Weights of a small GPT-style language model, trained from scratch on English Wikipedia.
Architecture: RMSNorm before each block, rotary positions, no biases in attention or MLP, untied embeddings, normalized queries and keys.
Each number is 50 + 10 x the weight over its row's rms, rounded and kept within 0 to 99. Layers, rows and columns count from 0. The size before them is the row's rms in percent of the matrix's.

# layer 4 MLP up, 512x256, rms 0.257, rows 485-511, columns 0-255
094:52 48 43 71 47 54 45 46 67 33 55 50 54 54 49 41 54 53 55 64 45 42 48 71 61 51 48 42 70 54 38 59 53 35 44 69 63 58 68 46 69 59 63 26 62 47 57 55 39 41 40 55 60 63 64 32 61 38 52 46 49 53 60 31 47 38 47 72 43 66 41 57 63 49 60 47 45 51 56 64 54 55 43 46 49 36 30 52 57 44 47 48 48 57 48 47 50 50 62 55 56 49 60 48 42 58 68 46 60 58 49 49 50 32 48 44 67 51 50 36 31 39 52 49 45 43 53 49 40 47 41 66 78 54 50 45 50 64 60 57 36 50 36 63 34 58 45 40 49 50 50 39 52 46 59 55 53 49 57 49 56 39 46 42 52 59 57 67 42 63 43 63 47 60 48 37 46 55 77 45 55 47 48 40 50 50 46 34 60 48 66 42 59 55 49 38 51 37 61 55 39 51 26 58 55 50 53 39 72 54 30 44 52 52 48 34 58 53 48 37 64 54 58 39 52 61 38 35 55 52 58 52 60 53 32 65 29 64 44 53 68 52 44 49 56 54 75 51 46 29 33 37 47 56 35 49
103:56 60 75 31 36 39 58 42 47 54 54 51 45 44 64 59 46 57 63 48 39 28 47 53 47 63 52 56 50 35 41 28 45 56 57 56 55 49 40 47 44 53 63 45 43 54 62 55 37 41 55 43 33 38 60 46 54 51 57 53 54 50 57 67 50 51 32 47 46 39 58 38 70 40 59 58 58 21 53 60 49 70 56 46 51 49 46 64 56 35 54 44 50 41 52 40 45 45 55 46 45 41 62 46 52 33 47 40 53 63 53 48 54 31 46 47 60 52 37 70 49 50 40 40 43 54 59 41 45 61 30 40 40 49 45 61 32 63 52 52 48 63 58 51 33 36 75 37 60 47 50 36 56 60 50 75 47 48 63 32 67 47 54 46 54 36 57 56 64 52 32 44 64 46 49 57 42 69 40 42 43 41 46 65 45 41 63 71 45 56 50 45 61 62 46 39 51 59 39 61 34 35 47 38 50 38 44 45 45 35 60 59 37 34 26 35 55 57 47 58 44 45 59 42 42 63 61 50 60 47 41 47 63 53 65 46 56 32 46 48 39 50 58 44 63 56 38 57 64 50 63 55 62 44 51 50
090:61 54 54 49 60 55 70 54 52 65 47 48 52 43 66 53 62 31 46 55 48 62 67 56 55 56 40 46 56 53 37 53 54 42 50 45 45 58 57 44 63 53 58 41 57 44 47 55 46 46 53 40 79 49 60 52 53 69 47 51 42 50 58 42 59 46 46 69 41 62 40 41 64 62 62 42 45 46 52 66 68 45 61 53 68 46 54 50 67 40 68 37 49 52 23 66 41 38 62 54 56 65 50 54 65 50 52 56 51 64 54 41 55 52 49 39 66 44 46 43 45 31 58 47 60 46 41 52 38 36 63 54 19 38 45 52 49 64 38 54 43 61 51 47 66 56 51 63 49 49 60 55 53 57 49 51 61 44 64 56 43 67 47 45 50 34 62 58 51 44 40 34 48 28 35 51 61 55 43 30 49 45 47 48 51 52 55 41 45 54 60 59 46 60 52 51 56 53 48 56 35 40 77 35 47 44 38 50 69 33 45 16 47 50 50 31 39 40 54 47 47 53 46 32 46 38 61 48 62 48 48 45 49 76 38 45 47 56 41 54 45 56 61 60 40 44 26 41 55 53 59 48 37 40 50 34
107:56 32 69 46 53 57 48 60 49 58 42 39 57 54 47 74 59 60 47 34 40 54 44 43 59 40 45 46 41 54 46 42 52 26 62 57 58 54 62 43 46 61 56 49 54 48 31 37 42 46 50 43 51 42 57 42 49 45 38 49 35 54 82 63 55 58 52 51 65 47 57 34 58 52 52 59 54 50 81 49 54 27 42 37 45 52 53 52 56 41 50 47 49 49 53 30 31 51 55 28 35 59 49 37 37 64 40 36 51 53 57 60 57 49 50 50 58 46 40 29 56 40 51 42 50 42 61 48 36 56 49 67 52 48 30 52 48 45 37 46 57 46 45 83 46 60 39 52 57 59 55 49 27 38 45 48 48 63 50 51 60 57 44 51 54 35 55 43 48 57 37 59 54 47 49 57 54 52 49 59 53 41 58 56 56 40 50 39 51 63 55 45 50 39 26 50 58 35 54 37 61 69 46 41 42 38 47 32 61 50 47 51 43 40 63 47 57 65 53 36 49 45 45 31 46 67 62 48 38 63 29 57 47 18 43 45 63 43 44 43 59 46 50 46 55 68 53 46 42 43 45 62 41 59 42 60
104:53 45 59 32 50 64 55 56 44 50 50 56 42 41 56 45 47 46 53 53 47 47 51 38 47 56 51 35 51 48 50 68 35 49 45 63 54 40 44 50 66 52 49 68 43 51 48 26 54 30 41 39 35 58 64 54 45 42 49 43 51 36 42 36 50 54 54 56 48 53 42 36 61 33 63 61 59 52 60 54 62 54 41 54 65 60 53 64 41 57 55 61 52 75 43 65 54 56 60 80 53 48 40 70 61 40 61 66 64 47 54 52 56 54 66 46 47 34 50 52 55 67 43 37 28 59 61 32 35 64 44 62 45 38 52 50 63 47 37 43 39 36 73 54 51 53 61 75 46 32 48 71 49 45 51 59 46 59 54 52 48 43 46 64 37 51 57 39 46 45 64 40 49 50 26 57 50 55 30 52 60 41 44 40 69 51 46 66 53 45 39 44 57 55 60 52 50 46 62 48 34 52 55 47 56 31 62 41 56 60 46 52 38 44 57 50 49 55 35 58 38 68 39 48 51 28 55 56 46 43 66 59 46 48 34 46 53 42 32 53 47 49 60 48 51 58 54 41 66 54 56 31 62 61 58 33
089:42 43 55 58 55 47 45 42 49 41 48 46 49 69 46 68 49 47 62 50 65 42 69 57 47 46 48 66 45 39 62 53 62 59 58 66 61 56 60 41 45 50 41 52 39 57 43 61 55 44 57 63 53 46 62 59 44 41 60 57 69 37 50 47 46 54 36 43 47 66 42 45 53 38 40 43 56 71 51 48 27 43 31 37 50 55 52 70 64 47 66 40 59 28 54 42 43 53 58 61 64 56 24 48 67 45 52 46 47 48 56 66 54 45 50 57 55 53 59 49 50 61 56 55 51 59 32 49 58 67 63 51 61 56 25 61 72 49 38 44 52 50 40 49 49 54 49 48 51 62 56 58 42 59 53 53 40 62 52 40 46 26 42 40 62 42 47 41 51 58 41 34 50 59 59 64 55 68 55 53 27 49 53 50 49 58 51 39 68 47 48 30 52 48 46 39 77 39 60 58 70 39 58 53 54 48 34 50 59 61 68 36 40 48 50 59 50 46 53 44 50 42 46 30 47 33 48 41 48 50 40 44 45 47 71 46 63 55 45 43 16 45 57 36 47 57 50 57 47 64 31 52 45 59 42 52
097:67 67 47 43 40 39 61 51 46 65 59 63 48 64 54 45 70 50 53 50 53 51 69 42 49 34 50 70 61 41 47 77 39 39 46 32 57 48 45 64 60 42 47 60 51 57 54 36 46 45 47 55 33 59 59 54 58 48 62 54 53 46 59 49 54 50 63 34 39 45 45 62 44 57 17 56 55 54 36 49 43 39 51 63 61 45 68 55 60 41 46 35 67 54 32 48 67 18 59 51 37 65 61 41 58 41 44 60 51 40 46 47 59 54 65 33 35 64 50 49 52 34 54 34 30 50 58 39 52 58 46 64 46 41 46 55 57 42 59 63 40 68 56 54 60 54 64 53 41 46 43 37 45 59 51 68 54 66 35 29 49 49 68 60 51 45 51 48 36 65 51 63 50 41 47 51 57 57 44 58 49 50 38 56 48 61 52 55 54 36 54 44 59 35 53 65 62 41 51 64 46 37 63 47 62 40 38 36 41 47 33 51 57 46 60 60 49 37 53 49 51 51 53 54 55 57 62 52 45 55 50 70 49 56 53 50 38 45 28 44 50 62 37 68 44 50 59 46 55 50 38 61 44 56 45 54
099:32 47 50 64 39 42 49 42 47 50 39 46 50 41 45 48 64 47 39 45 43 48 40 55 42 48 52 53 64 46 44 38 50 48 56 75 43 68 50 46 34 44 39 66 60 52 44 56 44 41 53 50 63 53 64 26 59 49 26 39 52 48 62 48 53 30 69 62 64 62 56 31 58 68 44 60 55 52 53 29 51 41 44 18 47 51 51 39 50 76 37 58 45 40 51 60 53 37 63 57 47 45 39 59 50 42 53 53 78 40 41 47 62 47 46 42 35 65 40 45 45 48 46 35 62 56 45 36 54 39 52 58 38 52 36 52 49 43 62 58 53 45 35 62 51 46 41 51 62 52 39 70 32 42 59 53 58 47 46 34 61 35 43 49 45 47 41 53 45 63 44 59 52 47 47 54 41 49 61 66 58 65 39 46 55 56 36 43 41 55 41 45 37 42 38 32 55 59 49 34 47 53 60 63 47 36 42 42 61 52 53 65 63 28 48 61 60 51 55 46 68 42 57 47 45 41 42 42 61 44 69 61 58 42 65 24 40 51 60 51 48 41 46 51 57 48 56 55 44 59 44 50 38 39 51 41
104:39 56 42 48 37 59 57 54 45 46 58 48 56 24 45 48 48 60 56 59 46 44 33 76 58 59 62 68 70 50 56 63 72 52 35 52 34 48 47 46 54 69 36 45 55 49 54 48 63 53 50 43 39 57 31 43 65 38 44 61 73 54 57 37 62 43 51 49 40 50 44 48 42 44 74 62 37 60 46 55 47 58 51 38 31 56 37 32 49 70 30 56 63 46 47 30 50 48 49 63 50 38 53 40 39 33 56 43 47 47 44 58 56 43 54 44 45 43 57 49 30 56 41 44 48 54 57 33 48 39 53 44 58 40 37 61 53 45 45 42 45 48 45 54 48 55 63 54 67 54 42 39 35 62 56 55 54 60 53 44 42 51 53 53 50 50 50 45 70 65 59 46 41 44 60 31 46 36 33 56 48 54 40 33 62 46 46 37 48 40 64 25 42 67 47 59 29 59 35 63 45 38 48 54 51 42 57 35 53 37 49 58 51 45 39 56 55 40 40 47 50 38 42 44 54 23 31 56 60 37 60 46 37 53 50 70 44 60 48 73 54 47 51 54 45 46 45 47 41 49 47 37 51 44 60 46
102:40 55 49 65 54 57 47 60 48 32 44 47 51 51 60 62 59 39 52 46 67 41 60 74 42 51 41 63 60 38 53 40 33 50 53 49 49 55 54 52 45 46 57 52 58 63 34 47 63 49 52 47 50 46 54 48 50 53 43 71 49 54 61 65 32 62 59 53 52 60 43 44 42 58 50 61 53 60 61 45 57 43 60 48 56 57 50 51 52 39 52 51 38 44 64 59 49 54 45 53 60 64 55 48 64 23 75 42 46 66 27 63 49 49 54 49 39 57 47 59 54 48 42 39 31 57 60 59 47 41 47 49 47 49 56 32 63 53 55 59 44 23 56 55 63 71 52 47 38 55 38 54 26 39 36 51 58 59 50 39 36 32 45 51 46 53 62 39 35 70 50 66 58 45 49 44 55 52 53 46 64 55 52 56 48 50 36 75 60 51 62 52 46 54 45 45 49 29 47 44 42 64 52 68 69 49 57 44 44 26 55 63 37 60 48 57 55 36 41 51 55 42 61 51 51 50 39 52 53 44 67 54 53 68 42 44 72 59 50 54 51 65 33 53 63 55 43 50 65 65 40 25 66 47 33 56
094:60 47 41 40 72 50 51 56 69 37 58 41 57 46 53 53 42 46 54 45 70 45 41 48 63 53 54 31 42 47 48 50 37 56 44 49 51 70 54 50 28 54 48 62 54 49 66 47 56 34 33 51 49 36 23 65 64 42 41 45 56 54 62 36 59 46 38 32 46 48 59 58 52 53 62 42 58 58 44 46 47 40 55 29 43 54 53 59 55 33 65 50 45 52 41 64 43 45 61 45 39 61 49 47 54 41 56 49 61 45 58 60 53 56 62 57 46 59 50 43 61 49 45 34 68 63 77 62 48 55 61 52 54 31 42 51 41 37 31 76 56 46 54 41 64 33 43 50 61 48 52 37 51 56 38 55 65 44 53 62 61 72 66 59 51 52 37 46 38 47 44 44 42 54 53 41 62 50 46 51 47 59 43 35 39 30 54 46 49 40 48 58 66 57 51 42 51 51 58 48 45 38 32 51 34 47 62 55 39 48 57 37 41 64 43 47 61 38 63 58 58 62 20 33 48 59 38 44 30 49 53 59 62 56 40 50 43 63 59 46 47 42 52 49 40 34 49 50 64 39 53 71 38 53 47 39
093:37 47 67 45 63 56 38 46 59 44 54 49 75 60 31 45 55 50 53 50 56 46 47 42 47 49 42 54 56 57 42 55 60 50 50 45 22 54 41 45 43 55 45 56 42 57 49 41 62 49 63 58 48 46 58 59 60 42 41 44 44 55 50 51 43 59 58 49 43 49 50 49 59 33 59 51 44 64 44 52 37 56 39 69 36 45 62 62 43 41 38 23 59 58 45 44 45 63 66 40 69 32 49 59 54 53 55 64 50 59 53 57 41 37 46 51 59 49 25 38 49 52 51 55 40 58 52 47 53 31 53 55 72 43 64 47 61 45 58 64 27 41 35 51 52 44 35 31 41 48 38 34 40 64 41 52 44 57 37 55 35 61 36 34 52 40 69 65 29 65 50 44 34 48 47 65 50 53 51 35 42 58 56 34 49 43 55 60 41 33 45 49 39 60 49 58 37 65 33 54 59 47 46 59 54 60 49 48 62 43 44 51 44 46 45 59 59 60 50 52 46 60 50 31 39 37 36 57 82 53 56 50 55 43 52 31 35 56 41 45 43 44 21 58 37 52 51 61 59 39 54 54 49 55 45 42
101:39 48 68 40 75 45 50 52 43 57 41 46 55 70 53 51 43 50 63 44 43 54 48 50 38 59 36 52 59 49 67 60 48 58 60 40 69 48 56 43 50 35 45 56 58 45 66 34 57 57 65 31 48 57 64 43 43 41 61 50 58 52 51 69 66 65 54 57 44 45 40 46 43 72 44 34 52 65 61 52 53 42 55 45 42 55 56 52 28 43 55 51 38 45 62 54 37 40 38 58 41 52 63 56 26 50 38 60 52 55 53 47 66 43 54 51 70 52 49 52 49 53 54 35 49 48 36 49 52 63 48 26 58 52 54 47 40 46 41 47 48 52 41 65 28 44 47 46 52 55 62 38 59 59 48 50 38 49 46 54 53 48 59 40 53 46 48 50 61 46 38 58 50 47 58 38 58 33 57 55 48 40 70 54 36 51 40 38 50 46 51 47 60 37 49 69 32 41 45 76 64 60 60 46 67 55 42 36 41 24 62 46 39 37 39 62 56 50 52 57 46 34 62 55 49 43 34 44 55 44 38 75 50 61 57 37 59 67 46 72 52 49 44 54 59 69 47 51 51 47 36 29 54 69 48 56
107:25 51 41 65 37 48 48 53 36 55 39 46 23 65 43 43 40 50 39 53 46 40 48 49 40 58 33 59 45 44 52 69 31 55 48 42 46 49 52 49 61 42 39 64 69 51 43 58 47 43 69 56 52 43 56 60 67 35 56 55 33 50 55 56 52 55 63 41 70 44 48 30 45 45 53 41 47 56 35 25 66 35 48 53 47 64 50 41 34 54 59 51 44 55 44 55 48 60 45 50 48 42 54 56 62 46 43 53 36 65 54 46 65 40 44 69 35 31 51 36 40 62 57 59 60 54 43 42 53 49 49 34 53 53 38 58 34 46 57 59 51 44 66 55 46 43 65 61 68 48 38 52 56 47 53 46 53 42 41 52 55 38 54 43 68 62 53 41 54 50 60 59 51 36 37 53 35 27 72 81 43 48 60 56 42 61 38 67 70 45 59 55 46 53 62 29 52 46 60 32 41 42 66 46 55 56 46 45 55 54 61 50 38 42 40 43 54 43 41 50 37 55 45 34 34 41 53 35 57 56 32 50 55 56 56 48 59 49 53 36 66 54 52 48 36 55 53 48 54 58 57 50 51 60 55 60
100:53 54 66 61 63 56 53 39 46 40 37 63 46 50 56 50 42 54 52 58 56 46 43 43 55 60 49 70 43 55 54 44 53 63 49 49 72 35 54 57 26 43 38 58 48 44 57 60 48 38 45 62 39 47 50 54 49 45 41 74 63 43 56 50 48 70 53 40 43 45 50 52 39 48 55 27 42 64 67 40 47 56 48 55 61 40 67 53 56 52 46 45 66 67 46 48 47 36 36 30 46 49 72 38 59 45 37 43 54 18 49 72 54 33 45 47 42 52 56 46 38 58 45 46 50 58 56 47 52 42 41 47 43 43 50 62 48 45 56 51 43 41 54 39 47 47 63 49 66 30 64 42 44 60 64 45 56 48 58 46 59 52 38 52 59 62 51 51 44 34 60 57 41 66 49 45 40 58 54 47 47 47 30 43 24 66 43 43 75 37 48 56 50 41 61 66 40 54 46 46 53 61 60 49 50 64 36 43 47 45 43 36 64 52 36 62 49 55 61 51 55 62 63 48 35 50 59 42 58 73 51 60 54 55 40 59 40 34 32 52 40 30 41 64 35 70 33 48 53 46 48 41 46 60 57 39
100:25 29 71 41 41 62 48 56 47 44 48 52 62 52 48 48 30 45 23 55 36 48 43 67 50 46 41 29 59 47 55 60 53 16 54 68 61 47 51 46 37 54 38 46 59 43 48 53 42 47 41 63 49 47 52 53 50 24 51 62 65 41 42 60 44 63 49 50 43 39 59 51 59 51 62 47 53 51 52 42 56 55 64 48 65 46 45 42 47 54 42 60 42 50 29 35 65 63 52 55 50 67 48 48 40 42 40 52 47 58 55 34 66 52 64 44 59 47 63 47 53 55 46 46 45 56 48 41 47 58 47 39 52 40 49 52 62 65 62 44 47 38 45 76 42 48 50 54 48 65 56 55 43 60 47 37 56 61 49 52 45 48 34 55 67 48 45 54 53 37 55 55 41 34 41 62 78 67 50 41 60 37 50 36 53 49 53 53 44 56 48 58 60 60 52 51 52 73 54 58 47 54 52 55 50 60 62 59 76 45 51 59 49 38 51 31 52 40 50 70 45 67 54 62 64 42 45 70 47 39 51 55 26 32 34 45 50 36 33 54 63 47 57 35 40 52 47 47 53 58 56 58 45 40 40 59
100:67 60 39 44 44 55 55 45 52 50 70 35 57 40 57 51 56 54 33 39 39 63 53 46 49 47 48 43 47 43 59 57 51 42 62 49 44 46 51 61 43 60 45 69 54 62 47 49 57 62 30 50 35 47 62 55 66 52 65 58 54 41 61 69 46 44 40 41 64 36 50 50 60 44 21 68 49 57 51 61 61 48 36 66 60 59 65 60 57 40 57 60 50 49 34 64 51 54 58 68 44 50 61 60 48 42 36 62 46 46 48 48 32 44 38 32 33 57 35 51 33 58 46 66 40 38 54 63 63 34 46 45 42 43 48 50 69 37 47 45 66 31 54 61 47 38 47 64 54 50 54 40 52 63 54 47 47 64 57 35 62 42 57 41 61 57 28 49 46 59 29 45 63 59 55 61 44 47 47 49 70 35 44 65 54 53 59 43 52 58 39 43 45 48 65 45 50 62 49 35 59 41 79 55 55 33 33 38 35 59 51 47 37 55 43 53 29 33 40 40 44 42 43 63 52 53 31 44 36 48 51 48 58 44 58 47 48 51 52 67 59 53 43 52 58 54 52 51 41 55 51 44 55 48 42 64
100:64 51 55 51 63 46 29 53 43 57 45 55 58 45 61 50 35 43 41 63 45 42 71 51 43 35 56 33 62 58 29 67 52 37 50 35 48 43 45 52 60 53 35 31 54 40 47 48 48 68 39 56 63 56 39 65 34 41 45 48 65 43 45 60 61 38 70 60 59 58 54 66 52 42 59 58 52 65 70 46 57 38 61 50 51 47 65 52 54 56 60 48 43 48 59 53 61 52 49 69 56 37 46 74 67 68 41 48 42 34 34 62 47 59 57 49 60 55 46 41 62 54 47 45 60 41 46 89 60 51 51 61 50 59 30 48 41 47 40 43 59 57 33 43 30 50 61 48 50 56 57 37 63 57 62 47 37 35 34 43 48 63 47 38 48 39 46 51 47 43 38 50 52 53 48 71 57 60 38 49 55 53 44 50 46 47 52 53 56 49 57 44 46 57 68 57 57 72 44 41 54 40 38 49 43 57 50 60 45 58 54 35 52 62 37 37 45 41 73 69 54 40 40 78 57 59 34 50 49 49 54 58 46 54 51 46 43 53 41 58 49 41 52 60 53 58 56 54 48 56 43 60 56 58 64 35
100:54 47 47 47 51 36 53 43 45 47 53 51 29 42 46 44 54 53 38 52 57 50 59 51 52 48 52 58 48 58 52 50 45 53 32 36 54 45 56 50 44 46 46 53 40 34 31 72 43 71 78 55 35 49 62 59 19 48 43 43 39 51 48 41 48 64 68 49 75 49 50 43 58 53 53 40 78 66 39 52 38 37 44 59 53 47 32 48 65 51 55 40 47 42 42 63 47 51 52 61 58 30 37 48 53 59 41 43 48 68 59 57 47 62 40 63 48 29 59 54 70 45 43 65 43 49 52 31 64 55 32 51 57 31 55 51 57 53 60 31 61 64 32 58 49 35 40 54 42 32 50 56 29 59 48 66 58 40 53 39 55 52 55 34 50 63 47 41 62 66 47 57 56 52 50 44 37 45 55 43 53 45 50 53 35 56 52 57 53 52 42 43 42 32 20 62 48 39 54 65 35 50 50 46 56 44 80 52 34 51 43 53 46 46 47 47 46 36 52 48 53 48 50 40 49 53 47 47 64 40 37 71 62 45 63 49 66 42 45 48 44 55 60 46 40 39 48 57 54 51 51 53 44 42 44 42
102:38 43 49 57 55 69 55 67 57 65 35 43 40 54 55 43 62 49 59 63 56 56 64 51 51 72 47 51 78 48 71 57 43 58 42 51 51 57 42 58 64 72 64 56 43 48 50 64 47 37 57 59 36 68 51 34 37 45 56 54 56 47 68 52 44 41 63 59 52 35 57 53 67 51 55 60 58 54 58 39 56 50 37 47 43 35 64 55 62 63 40 42 38 43 42 33 58 41 40 52 62 33 63 48 58 55 39 42 46 44 54 42 41 44 33 61 46 44 64 58 57 42 37 46 65 53 35 50 48 48 31 61 32 60 63 46 58 39 49 52 40 50 37 40 44 57 46 55 56 44 60 47 72 46 63 62 57 52 53 49 68 48 52 52 49 50 56 46 57 65 41 45 48 48 64 49 56 44 57 57 42 62 71 56 65 50 52 59 49 52 55 43 41 31 56 65 53 60 51 38 52 45 53 59 46 64 57 43 50 66 61 51 65 58 60 51 51 57 34 42 68 36 44 44 36 55 50 62 44 38 64 47 42 61 56 59 43 45 23 63 41 51 59 58 63 47 74 41 38 46 42 59 23 62 43 49
109:66 41 59 70 56 57 48 36 47 45 51 38 57 63 47 46 51 53 48 57 50 48 54 50 41 61 45 60 52 52 61 58 60 62 56 35 52 51 47 49 49 55 60 51 50 46 48 60 60 44 53 33 55 53 56 33 42 72 52 41 55 49 62 55 56 45 63 33 73 63 70 38 61 39 23 61 48 41 41 54 65 38 49 42 24 49 70 29 36 49 54 36 41 63 55 41 54 38 48 46 42 55 60 52 50 47 48 53 55 56 59 52 51 47 53 42 44 45 74 42 59 43 47 51 36 35 64 46 42 50 55 51 58 48 46 64 58 45 42 49 57 64 34 46 49 47 55 54 61 67 62 58 35 50 44 54 37 51 35 51 46 65 32 35 58 41 37 60 71 38 63 39 69 29 53 31 34 49 50 75 37 50 47 48 52 57 47 49 35 47 68 67 67 56 41 63 57 52 54 52 60 53 30 39 56 48 69 36 39 50 58 47 59 59 45 57 49 72 56 56 66 49 54 36 44 62 45 52 42 43 31 51 56 62 59 43 35 47 50 59 63 55 58 58 37 45 38 42 47 51 52 52 57 58 45 56
105:60 55 47 55 45 40 60 60 44 53 52 46 46 64 44 59 63 47 52 42 52 17 53 45 46 46 46 79 61 51 45 59 61 44 44 58 53 36 60 48 46 65 48 31 51 51 39 45 54 46 50 40 31 58 61 49 29 51 64 61 37 66 33 38 58 38 54 27 51 54 35 55 62 27 43 49 48 65 64 37 50 59 24 44 43 35 29 64 49 40 57 54 58 48 36 56 53 57 36 64 70 42 53 50 48 57 38 54 48 45 52 50 40 60 59 64 53 35 49 60 43 50 55 47 38 49 59 55 59 63 30 45 48 47 62 53 64 52 58 50 44 54 43 31 38 44 24 49 47 51 50 53 40 49 45 42 52 67 56 54 37 66 40 53 49 59 76 46 66 44 49 61 61 51 51 64 57 44 51 44 41 51 60 60 31 52 57 64 35 52 51 75 61 36 63 57 56 43 49 55 48 47 53 57 75 54 50 54 45 48 51 49 54 63 58 46 52 50 40 46 54 42 38 45 37 32 45 33 41 63 43 44 50 44 52 71 62 59 46 34 52 49 44 56 43 50 64 43 46 58 49 44 48 57 57 63
107:40 56 50 56 46 44 36 39 53 55 55 21 53 48 46 45 70 44 46 61 56 29 58 65 49 46 52 51 67 40 48 50 30 51 53 61 32 28 41 37 39 43 60 43 44 55 57 43 61 60 59 51 45 59 53 27 31 41 49 48 49 37 41 46 40 48 56 49 57 57 48 57 61 40 56 56 56 48 62 48 34 49 43 61 54 58 58 42 29 39 52 52 46 46 40 36 69 48 46 69 48 65 47 59 60 50 46 63 55 31 33 36 65 45 40 44 57 50 51 61 51 47 57 59 40 44 22 45 37 40 55 49 67 53 32 54 53 42 55 58 56 42 49 51 55 37 62 50 54 63 46 54 53 44 52 52 55 53 60 59 59 54 79 35 69 68 37 43 57 38 44 59 49 67 53 60 40 45 63 52 55 37 76 34 61 56 39 67 47 51 65 56 28 56 64 62 43 44 45 50 43 52 37 58 43 44 48 45 47 53 38 49 42 44 38 60 42 52 61 48 59 48 48 53 38 32 52 51 47 35 45 45 35 23 55 45 52 65 47 41 45 47 57 39 43 61 48 50 63 46 53 39 60 40 33 57
098:58 45 41 42 57 54 34 65 41 65 48 48 51 37 38 51 52 42 60 47 47 59 55 61 50 57 71 53 57 58 48 58 67 56 42 40 31 53 40 35 54 49 31 61 54 59 63 44 57 29 45 58 43 48 60 53 61 57 51 32 34 44 38 37 60 53 63 59 77 37 29 47 40 42 53 35 63 54 48 43 76 38 54 66 71 67 54 49 69 50 50 43 47 51 57 52 40 31 36 65 58 42 41 50 40 44 56 52 39 41 55 47 65 44 60 48 70 49 35 50 42 68 48 56 67 45 46 38 43 60 37 64 61 50 44 50 48 43 41 40 56 59 60 41 50 54 67 59 60 40 58 56 48 54 60 46 67 35 48 56 38 37 60 38 33 41 60 33 50 51 35 61 53 35 57 44 39 55 51 46 61 43 51 55 31 33 57 43 64 60 41 42 43 49 59 45 61 40 69 42 49 34 44 41 69 55 48 43 54 65 57 40 63 31 46 60 50 63 58 46 49 51 64 55 49 41 54 45 37 58 53 37 38 49 62 51 47 59 51 53 41 60 60 56 50 54 53 41 50 35 51 62 33 45 57 62
101:48 56 53 62 21 38 51 50 39 35 29 46 43 43 45 56 28 33 34 51 58 55 46 70 33 60 71 72 54 63 56 47 47 59 54 32 58 56 49 65 54 44 55 41 56 65 39 47 65 40 56 63 47 49 52 60 42 58 40 56 46 39 57 59 57 55 48 49 62 43 48 60 46 69 65 58 57 42 43 45 40 45 51 55 63 74 50 54 44 60 40 77 47 50 40 46 49 35 32 61 54 44 48 62 54 50 52 59 52 43 43 34 38 46 47 37 56 57 47 56 40 65 36 56 70 50 51 36 49 49 45 65 50 45 41 44 50 61 70 51 38 47 55 31 57 46 46 67 58 46 49 35 53 54 40 53 45 40 42 48 57 67 58 60 28 49 49 58 54 50 54 46 54 36 45 55 39 52 55 52 34 67 39 34 57 64 59 55 70 57 50 45 43 54 36 32 47 67 53 36 52 56 52 47 44 50 50 54 68 37 54 43 60 48 59 61 44 40 53 53 73 38 44 49 46 41 50 66 51 55 56 43 55 38 40 51 49 73 37 43 47 50 58 52 53 66 50 36 60 50 51 62 32 60 64 37
092:35 41 45 42 51 42 49 51 51 71 41 62 51 38 47 67 61 50 35 41 58 51 48 52 50 48 43 45 51 51 70 46 50 64 53 57 57 54 26 43 33 50 39 53 63 36 48 46 55 57 38 44 50 60 59 52 44 64 68 60 43 57 52 40 42 37 55 46 69 50 58 41 59 68 40 46 63 65 52 30 46 42 45 70 53 51 49 72 67 59 43 48 51 53 47 47 45 39 34 59 65 57 55 71 28 44 42 51 47 38 49 42 58 42 50 42 45 59 48 44 54 70 62 44 63 64 51 48 57 44 64 28 59 54 77 56 55 43 75 61 50 50 37 58 49 32 61 44 37 41 36 55 54 62 48 48 44 52 49 41 50 54 78 50 56 60 47 49 53 48 49 48 55 32 48 56 45 57 54 63 49 62 62 61 51 54 60 43 38 40 50 53 51 37 48 55 51 41 30 33 37 40 59 40 57 45 55 55 40 43 55 63 54 52 63 48 57 63 30 62 56 51 73 63 63 37 41 45 52 44 48 41 74 39 46 48 40 42 57 56 35 51 23 52 47 49 45 35 49 44 60 38 41 42 52 55
100:46 61 40 42 52 51 45 51 66 71 53 58 48 50 35 40 34 35 65 41 48 76 45 47 60 34 47 35 46 52 41 51 28 51 42 63 55 46 49 49 60 47 66 53 37 53 55 47 56 41 50 62 26 53 48 50 54 35 57 41 59 50 74 41 62 39 39 39 56 56 57 24 50 54 50 61 58 60 37 51 49 56 40 39 65 57 45 44 39 59 50 59 59 39 47 47 47 43 45 49 40 70 47 56 55 38 40 42 24 32 50 56 60 44 42 44 58 40 42 30 48 48 54 49 43 36 42 53 47 49 63 34 41 51 47 46 46 36 57 74 67 47 43 54 41 50 40 40 47 61 62 52 66 57 61 52 42 51 54 46 58 50 60 55 52 30 26 46 53 47 55 36 50 58 28 44 64 61 32 50 63 56 45 42 53 49 43 53 31 52 39 56 51 69 25 41 55 52 40 45 39 57 55 48 56 50 59 48 46 49 34 55 51 40 71 37 37 48 72 60 44 52 33 50 50 35 63 31 59 60 58 61 53 49 36 70 49 50 53 54 53 60 46 49 49 38 48 47 46 45 44 63 36 47 43 39